config.toml
num_hidden_layers = 15
num_key_value_heads = 2
head_dim = 64
norm_place = "pre"
attn_scale = 0.142
parallel_block = false
init_std_up = 0.0797
final_lr_fraction = 0.0
max_seq_len = 768
doc_mask = true
train_tokens = 200800000
dataset = "wikipedia_en"
Each number is 500 + 25 x the weight over its row's rms, rounded and kept within 0 to 999. Layers, rows and columns count from 0. Numbers have three digits each. The size before them is the row's rms in percent of the matrix's.

# layer 7 attention value, 128x128, rms 0.283, rows 23-48, columns 0-127
102:519508483519512466470461479562498516530491537490516490523447475481502531442522493531495518498478478508510505470488484485505481538489457496480535492490537527433503446486525501534516469519487483512470502495499482501506517541421499515509491455518514549485499519488477467479454494489520503504492500496489507523497543537492509500448506533481467533494523474524518509496501496514480536483493
096:523468477447520537504505461495516489448503485490493503498489523502478486464504488516516475532445483516497534513465523502546521476528482552517480478496510499502499533490499532524538487519489514515495514508452496511515518475469465550493476515494448499521483497532481460522471489472518466492497456514439538481538515545490511514512462498523533461537482493476505490519527485493527513548507
112:470536509509483496492459522480473541571441489541520438502491492495494503477485479481536530497479479489493464478503472559491482486515522503485481483462497497476499464518462541512480516490500497488507511506542501489496500490509495457502505481498544495522494522488464488462524537508464514507510530488542498516519453504488519482491544460516501495437528517530476490499526492517531490454463
105:464551491507498531520525497467541515465496488523487517546476486515472477481488476541505491522535500512474489502511430443482495509482502490487475506473456522491515513494503472460502509511518529455500500487474506520449578506485469504521514529492532516508483495543521541526486487538551505513512497512499453511475543527500495508544520484504513460488525468496451500501499481499476501492506
098:529487531460511535488493480542537470507470497503538481465516524436518508504492493455460501466499490438489512491535518491527485497529515565512548497475499521539534517506470516533532448535517550486481500499476537479487523506495503509463500513494498458501506507444527528499518508498493489532485515478513498487516511519453501524513482497529473435501523473517496474489497492496499494485499
102:502481517454522491516530507534489498467504511463497472517528497471509485510513516523440532517519493472505488492506488444531472470489521482492496533501483509536480525460497502554550538507553504484507552510449510483467495452567508542471498494487508502513472531494494466515487544502519504462487517517481527510451502496504447493463506536467504489513477491529516521491475517498498508487514
097:543527514464503457527572510432515507545472493505497481507499500502478506507520516535496475514484529428512512494505502533521497504521465496480488507539483538469478484480485506522572549523517482513527496522511506509530537463488496481547496480563508505497485492517493475475507530482507478488501525493510515476524473530515516487508545472524495535497501497527483468504495479482507467493539
104:527484509477485553533519502467503456508526521505469486549491494488528507444524541519534471522540507514488519496508479496488523505487456525491497495485475491542497485497504526512486488450448484528515473472500484514469526506489491478542477499543505523508530485486467539533520489484472468454525493459490528520478518448483485535553528488496520510498482521494549484495503556479487518508499
107:536524492496477522476491514476526467553497509480515510496507519520509503502516480508493489459530531525487472501520525521505489524491496550527501460492515535440527461521501527495446474478525484494500488511522489478479484527484486457475482494489523476519513485497511550469469486508467475532508500463524539535452438516508443533480541540505476527511476510470515490491536479475479478484524
104:514488499522482464508508479496513494484501527536525499500465453496508498523494517501489504466525556465486486516557544477496540512499446474475497534495499499549492488469522506520495482508459481502497498479507511506529545516461508504527494466507458491466545477451510529473457478478526498474445496516530476486523551491496481549498528519495490538494512460513491463522525540471489504478487
102:503482438483539540477565504460536504490536475495505512488477470528466502513520475490501492510470471534479526517470510513533528478478498506500476522521497483515530507502504530513493484496481519542519492468485516541499516469500488515510465577522480539524511468513524469520486532478519482521499501538489475490517505527515522493544463482527514515511526448459465467517503502508494476557519
099:535491543500441441540470523508495478529476493485492459520538503503491504470513506450537482515533498543532497500523514491479559526482485499527485499462524558498484495523515491482500459489505478510497503494506546481491543516446510517533523471473497536523518503518450545500515504504492486480516461464502466516491515460486477502520484466469477466465498521479499505513479502506468514474497
100:498489519473512484438495491486504503535475494508551514512518500512512509470543517533526471496504502462435512455538503526438469552480462500481502483490499524487498488504490494525448505521487485482491467520503520522500521508462484501484546489490502512508489436475521532482478493496495490484450469508470518506525577501473480525523504507490513530526482508536500450487523483482511525512504
100:509480519470543476514510527474483529489459526496555545497522467504480515466516494552471521493509514497476499473515508496532512524475476514474492480514494565491510478488493547521476543546542478529513476488484497505481482460493489501510502502522505522526486516530496488531488471466514504507486451518463520520470469474506453490485489508484504495515468461482512474431495512475508480504571
105:499501457523527517469535502512473547449559462496446502511485510516512524498487488504469515496474484532513544537489459536529480477493501473488556505502497474444490487503519532504534519490444492513495486525457481490531520483526498525535518505494500521491509509537506435517506460480490533481513493530488491502512470518527506481462484515483516521500502516511492512507507542492511525514429
105:497527496510490491514499510523468552462506475532511462500516501504463458472490506511481565499516455554504518510506504495518502502466527492475542478499499531483493496484442541578495530521448516481509529510498507513511527502480484502513526516502476511535532472489495460513492501465514487501501527492495478536479475511529464506527516486475572515512516487491452440493533485493504512493504
103:515441499542506517533510499509532507521486489537487453454492480504506474477522504515496438516503506526506521524480558527514538506506500509484510499478505482479501514527506508517503435501482489574496505496471556482471510506437525475486481483511466523491547451486487505492520484484478473490496511551522513483539513504515508477522495457495479486489537521505480509485495466498527536541483
109:497441516500496513517522478511472501433504481520486518509474510491513503517522498512513497498521523469502508538523520519466479462482445505492516486517499440492534468447551502516549468483473450519515501526447485519501472488483475514508467489484506517512511488518504515537485476505481482456475457505490515513540515520545488490488504518441482526511464530525517536501499507490545536509475
100:499507496498531522516504465491476483495473535484511520476507499523506514515468497506483479484500509465473494457495496482505538487475507479533440461529494478489516472486547548514532479559472439529509490475496493505528491515497534487500520474459487496522523521507505538475497501470498548520488527529498528423500470469551496489454490525491469508470516483481532494556496493499540505520489
104:495503518495502493451490512489494472535496535505520502515485478487539508472538506501528499473518496466490486523530507515480489543526477496485529487492479508505472487505443501511472501465507509462536450476540452505518497518505492466481478487502544465479557503499516544558561487517511482459512465480545519534471515482490480499480499513513427525497485531513513494466539532499517488487510
111:482452509483492474500491526468443464466448528460573491511537478506515518496471500476500522454490509483487499531523538502533511540493498521519497472497505506464507515532519514473491471509527495522490491480501515508478459471477497463464462490454516461494497495471485556487485474486474533505452498521527552500482493486494486511487508531523459533486484488505505481505462473495472492545500
110:479474554541512466468498474486504546479531508480495501443500520493470481483484497497553430505500481498527542493478536522472507506492497482499553484505496520465482480517475480517533452529490485523543494542495507506499502513451512476492521523502496515511498491497489483450503464489479466474506538497483492441515549543494503489498474467527491479502496499511462457488497477504487538534516
100:504558483516515537496525508500531522462514529506508499523512489489521487452493471552498507540507484523508486486470478448557495548514508517488535507478469530473506529519503524476530496544491503558515476495481500488500562507504534470508530502536518497501538478488518491529514493472484492522493519570484524500453481555477452479464538530506528505493512480508518496489493501504500513513499
096:472539498521483505503478492463496502491503503485519540552467518488493497475447465494484496485512521528453504491492472520463498546516502541519512471445531566421451474511479519483487471507504529459478477494472466471483492517496486475512489513514529520509516483465476513509479474503494514458481552483522506542463499468520484508471506534510494512500488537489522505497533528488523507499502
106:501546438517522513490526517459549505532518517480509521480479474475528482506539507444496524492501496541524504543487488516506538492512526520501520497488480496489535494524493494448482455515479521530518469486504515474497504558510472534525499539557543492510516458488531517462505518488490499506494513532510472506480483531503521553477469473523475506489499488481485487503466527487453452505486
111:527456506494453501539510469522498502502542490499484512527481480477467474482498515499446462510523487530504484523453546522490525482464514530481499496493480467506520516500501487489545527514527477494507519512477495536534469475489519513500481485503460464468530478530464491567503522492466510476496500505516568506497473507516498501484458473479513542501445547481512527497486513553534508502481
# layer 7 attention output (transposed), 128x128, rms 0.233, rows 23-47, columns 0-127
102:540518545503500462501511505504502490500476553504525509495522488515554453480514501477525478456479496531485528504516481483499472482527536479484508524521500517517506519493538511460514531481522466516516499528548483465528480471494505529481450498536487530519514502515485489494516477518474502448530464546520455502519492511501495540541491511522532535486471541521519475532538524488547465522526
093:483539535523514500500474489497485496495492517538538528501536485484506504493487548525559544505490523480540491516516535496492511479501558534519511494512460497501498476534524472488451441471505556464463479475498539463500459486499525540471491505470486513465466514486538527533490464524529485500502484509483457529503531518505502487494527521495531512515498500459509549505499523503497536500511
111:505491505488524478500552451572495494539539500449476509522490476529497506491497496534498502436558516510485481527469462501475520497488472503509476524490507460475523504500522491464528515513484444474489482464479518507474463525522510462500513512488468507477496466554509500492476516505467494486479485559499507473513470484521490534497446502523480502470488510525463500447480506502500497493511
116:496520550474478513474498506529469505537530461492471489510469513542542494495528488512516497550504522454477464489514528441514481522546505504459490537528559477536507500531464526520522493473534487516490527511516500504478465465483510478480459451484512506490508533496489471510511518505515510481492490465455494534522512486482518460470487504513469500513476510468505536521481471484547488478527
097:480488498492513487477506500539491519503521507521535462483486471484557537519514503532539566471496507516516459523502497458496480542485492498489509498538471478494463474504455489492449489489482504498488498566488507508494477525549471527469512488499486556554472477495542472502519481539490500537522504467502466471455540513535468492509508510493474495522523528501474511487510481507467530509504
099:482481540480512496510486486500486544475507548453484497488464497540488490497523540459504509464494513526504558485529478526522502525534465506526492498546490453463428529550506512485463479472521478504449508533498545506496527508470497516500490481488490534532505514471493470477542502458500520523505523465496493475493506512505503485515524475490514490506499461510551486512482517503458499515459
096:522511487515526523490510417508481477512514503531454496495544492511540480525479513518547491499503484512509460523453463514509547486532495509529478535496487513476517530525487516487492503494528469523467501470479486492532471461495505477528477504473514451478528497479507482523453497526502525519501433505498505501497562507512499531512491474517480494473482518482535470520497463520464522493445
107:519510487487489511517477530541459474517512471435515496447526519511492501536505494509491514521506500462479523523483537507492480463532513493549488454435494522504462507498508535509495482505505486464504521487460516489505488452516504482484538508491482477495484560478504469486494469519520545510452501509519473543518540486489535446531515559524490476480525517485517498506518512483524499512475
115:516500431526495487520482509482543511501538511504493531503482448467530473500491470518474526495516499471547534467474476485525544516527510446502505518541526504510531538447492514485474488500493462456493488481470503481533497463475513513489513542537523501498487467516499464513484530508504482486482480495484491482541488459513458489482540522477473512502526490520451503544500488481521461530482
107:495472522474514492492474559502503464491492473496487492510498525513529503550525509507471521525496430536479456518478516521463478505503524512525529501532467541526508508486475506512526469478535516509468511471510503508518491469508509508553526532511520534478488529484510478532506475507506504504509463536482509495449492495490484509501472529481515502497451500489521431501542469543503427479496
096:512501512517463518524509509475511497506515517524475506495540495468475510515486492515531505540523544462499491512522541506491490516523539469481459479465507488513537490516477465535451481521467475492517512497451498490512496493494500521530515493471501492485483492550540512511505470542551515494463464478464480492462501543459544510469526500501516518536429493528546506510530492529488515494547
089:498509532504539532465461500535475517502512470469503550484533496516488492537519473492490512507509499462508496495513545475504512481474491458520538539493520546499502529495500544511521494477476485509481504514534470488481503543557490507451509511543527517478527523472512456477523542497478516487541521521516507481489522461529575521520494538510490469478479520551486519506484511472511511492525
095:527471449514458547520484548491535465470504507476525516517507491491540487480463519529525507497487506514477469502501509471499481516542541486528500505516446459512483515495513500480560493519539469519500520468489467501496453525491480515528430508493472519520510544486469477495543523480508503546512485507496492539497505498488522483505524560474480493507508539464487514483493508544491500503475
091:525502505498499521477492520460508524484515538501496486498498486495529474534510512454557465501529514477491526495470509506513495509551466485526503523494491511520517507521508490541470467482498486523482488508524478521491525510500486516549408552521500474472494503532519471529565523497472511541526490525472475488536517466450466484484519494487514491515535481491520474548497489469498540527502
104:481556510482465447543503447519523433467458513535489499520494523493445469517498484504482510524485526470486489508501489539494482521507488520536485474480517491496501509478539467536464510497517495535476460506535492523492503478499569544486496464493468475502484465511466544463495506506458529497481544506511503529522483498495523509520464483490493510539488491484514495494540501502479478510514
102:443543459461441489556503500517552499543459549474514514524525495489499520495468541471520486502514513451463455543496466501454473504505482521517490503539534526531489517503501507501478514468518465521483481530512527510469505519526518524529495530490523528493481500506497480472469500488479480472481449525486500515479508485500535489473503469497514514517463476540509483512494463494500505496513
107:534525543450444513515497520541501501511500499504459505504487510500469469506492534522504521534507493488513446502526484514493496458503512478497505480464500480503466525532454528496468486471522482487537473481471461465526504520551487545475533522527509487502476496501523511491455513538519452479544492501519498484495553524491477523481481523456496500502494534491514485504487522477420499500517
110:539527486501496434513476501537501519519500494525492525522561520481461483515509494500485546512496471502507519503453498530520470514534534493505525415497466493534490528546461455460474489546521543532493464500529489484481500504505492534526469492528496489502498544462437529506540505491542518463494502508485493516494517501484486525493481484504499496509518504492513496499502509516491467535488
107:545494493483541508498469486509504512490504504502507463479528505453485485505484455513470493478463519519441476501504489530516473507457479503480464507514504491519493537532511484491490446502471512514469523511502474499494516452478555462490497513552533497509471526498522503542461530511492460523474510513488518494505478520429474522531519503439522503470481508495492499462507530517469499444514
109:510444485506537462460518500508524490521508504458478504518506483491454528526531483480501529535537499554500526478466496501483493497527481515551505456510469533522476495462503520518521504516490502487565517514499478526535506498501503475498431464473471500541474483526472475503499506529484489502499493486502494488493495509488475504473523526518467481536509550562487466516488502492520511507435
118:488508501496530464528497515451529561509498476516471521459500509441521483543475515490475515468523474517481518459504460509463488509505454441494499495479499492508508503528507494534499451521493487503494527467503471488508540523519492514476485509484508503547495467501536461511504523480549501527538494477548503506494466490499455535495524546486462442483494476484508478514510505500527509481537
119:515495473498496531476492487493480548505494494523497510482533525474474505464472521542536475500515508496497487529499504524480502537469545501543498513475477489525456484426495550525525513466573520514488521520517478475527519545520489505505467475511538525546530475483495534477442495514509487479465456511529501543512506501466519518496471508501495518504501498471488531510463512529470493510514
102:486476492493507480506506510505498466520513505482476457510501474501492436499518524494536480518504479448487502497533480458476502485504459497508491553516505465488452502537503519542477490464454474494496495508519514474544489472530531537477481536520501504525476511497461505493469501554486530495472497439496468533518528490461458508537536509468508472513512503496524465450481481493498449495499
103:468550517504481486466518516504494528522528496513521510512479480467529449534510480501490505476496490507489488506494512465488474455530542493521481533516511476455503502481544542512506500507458489489517447535513466507522481442438481526499497447466484481522501494474478476501465514449472487508467499535507489554501459486480498500472507506467515484485525447515472495520481496501531492495466
107:532510508512531527528479558493507512482513502539468519490493483499514507484515458498481462498490508422513494503485536489495513544497520473484486504507519502492500482465493507580505523505465482478467508501518497498542538477533528519471527475480453512546482478525503529496443482546493487492499522502469504514460530530463486490459501477508481531538528519545538484500507493523524494519489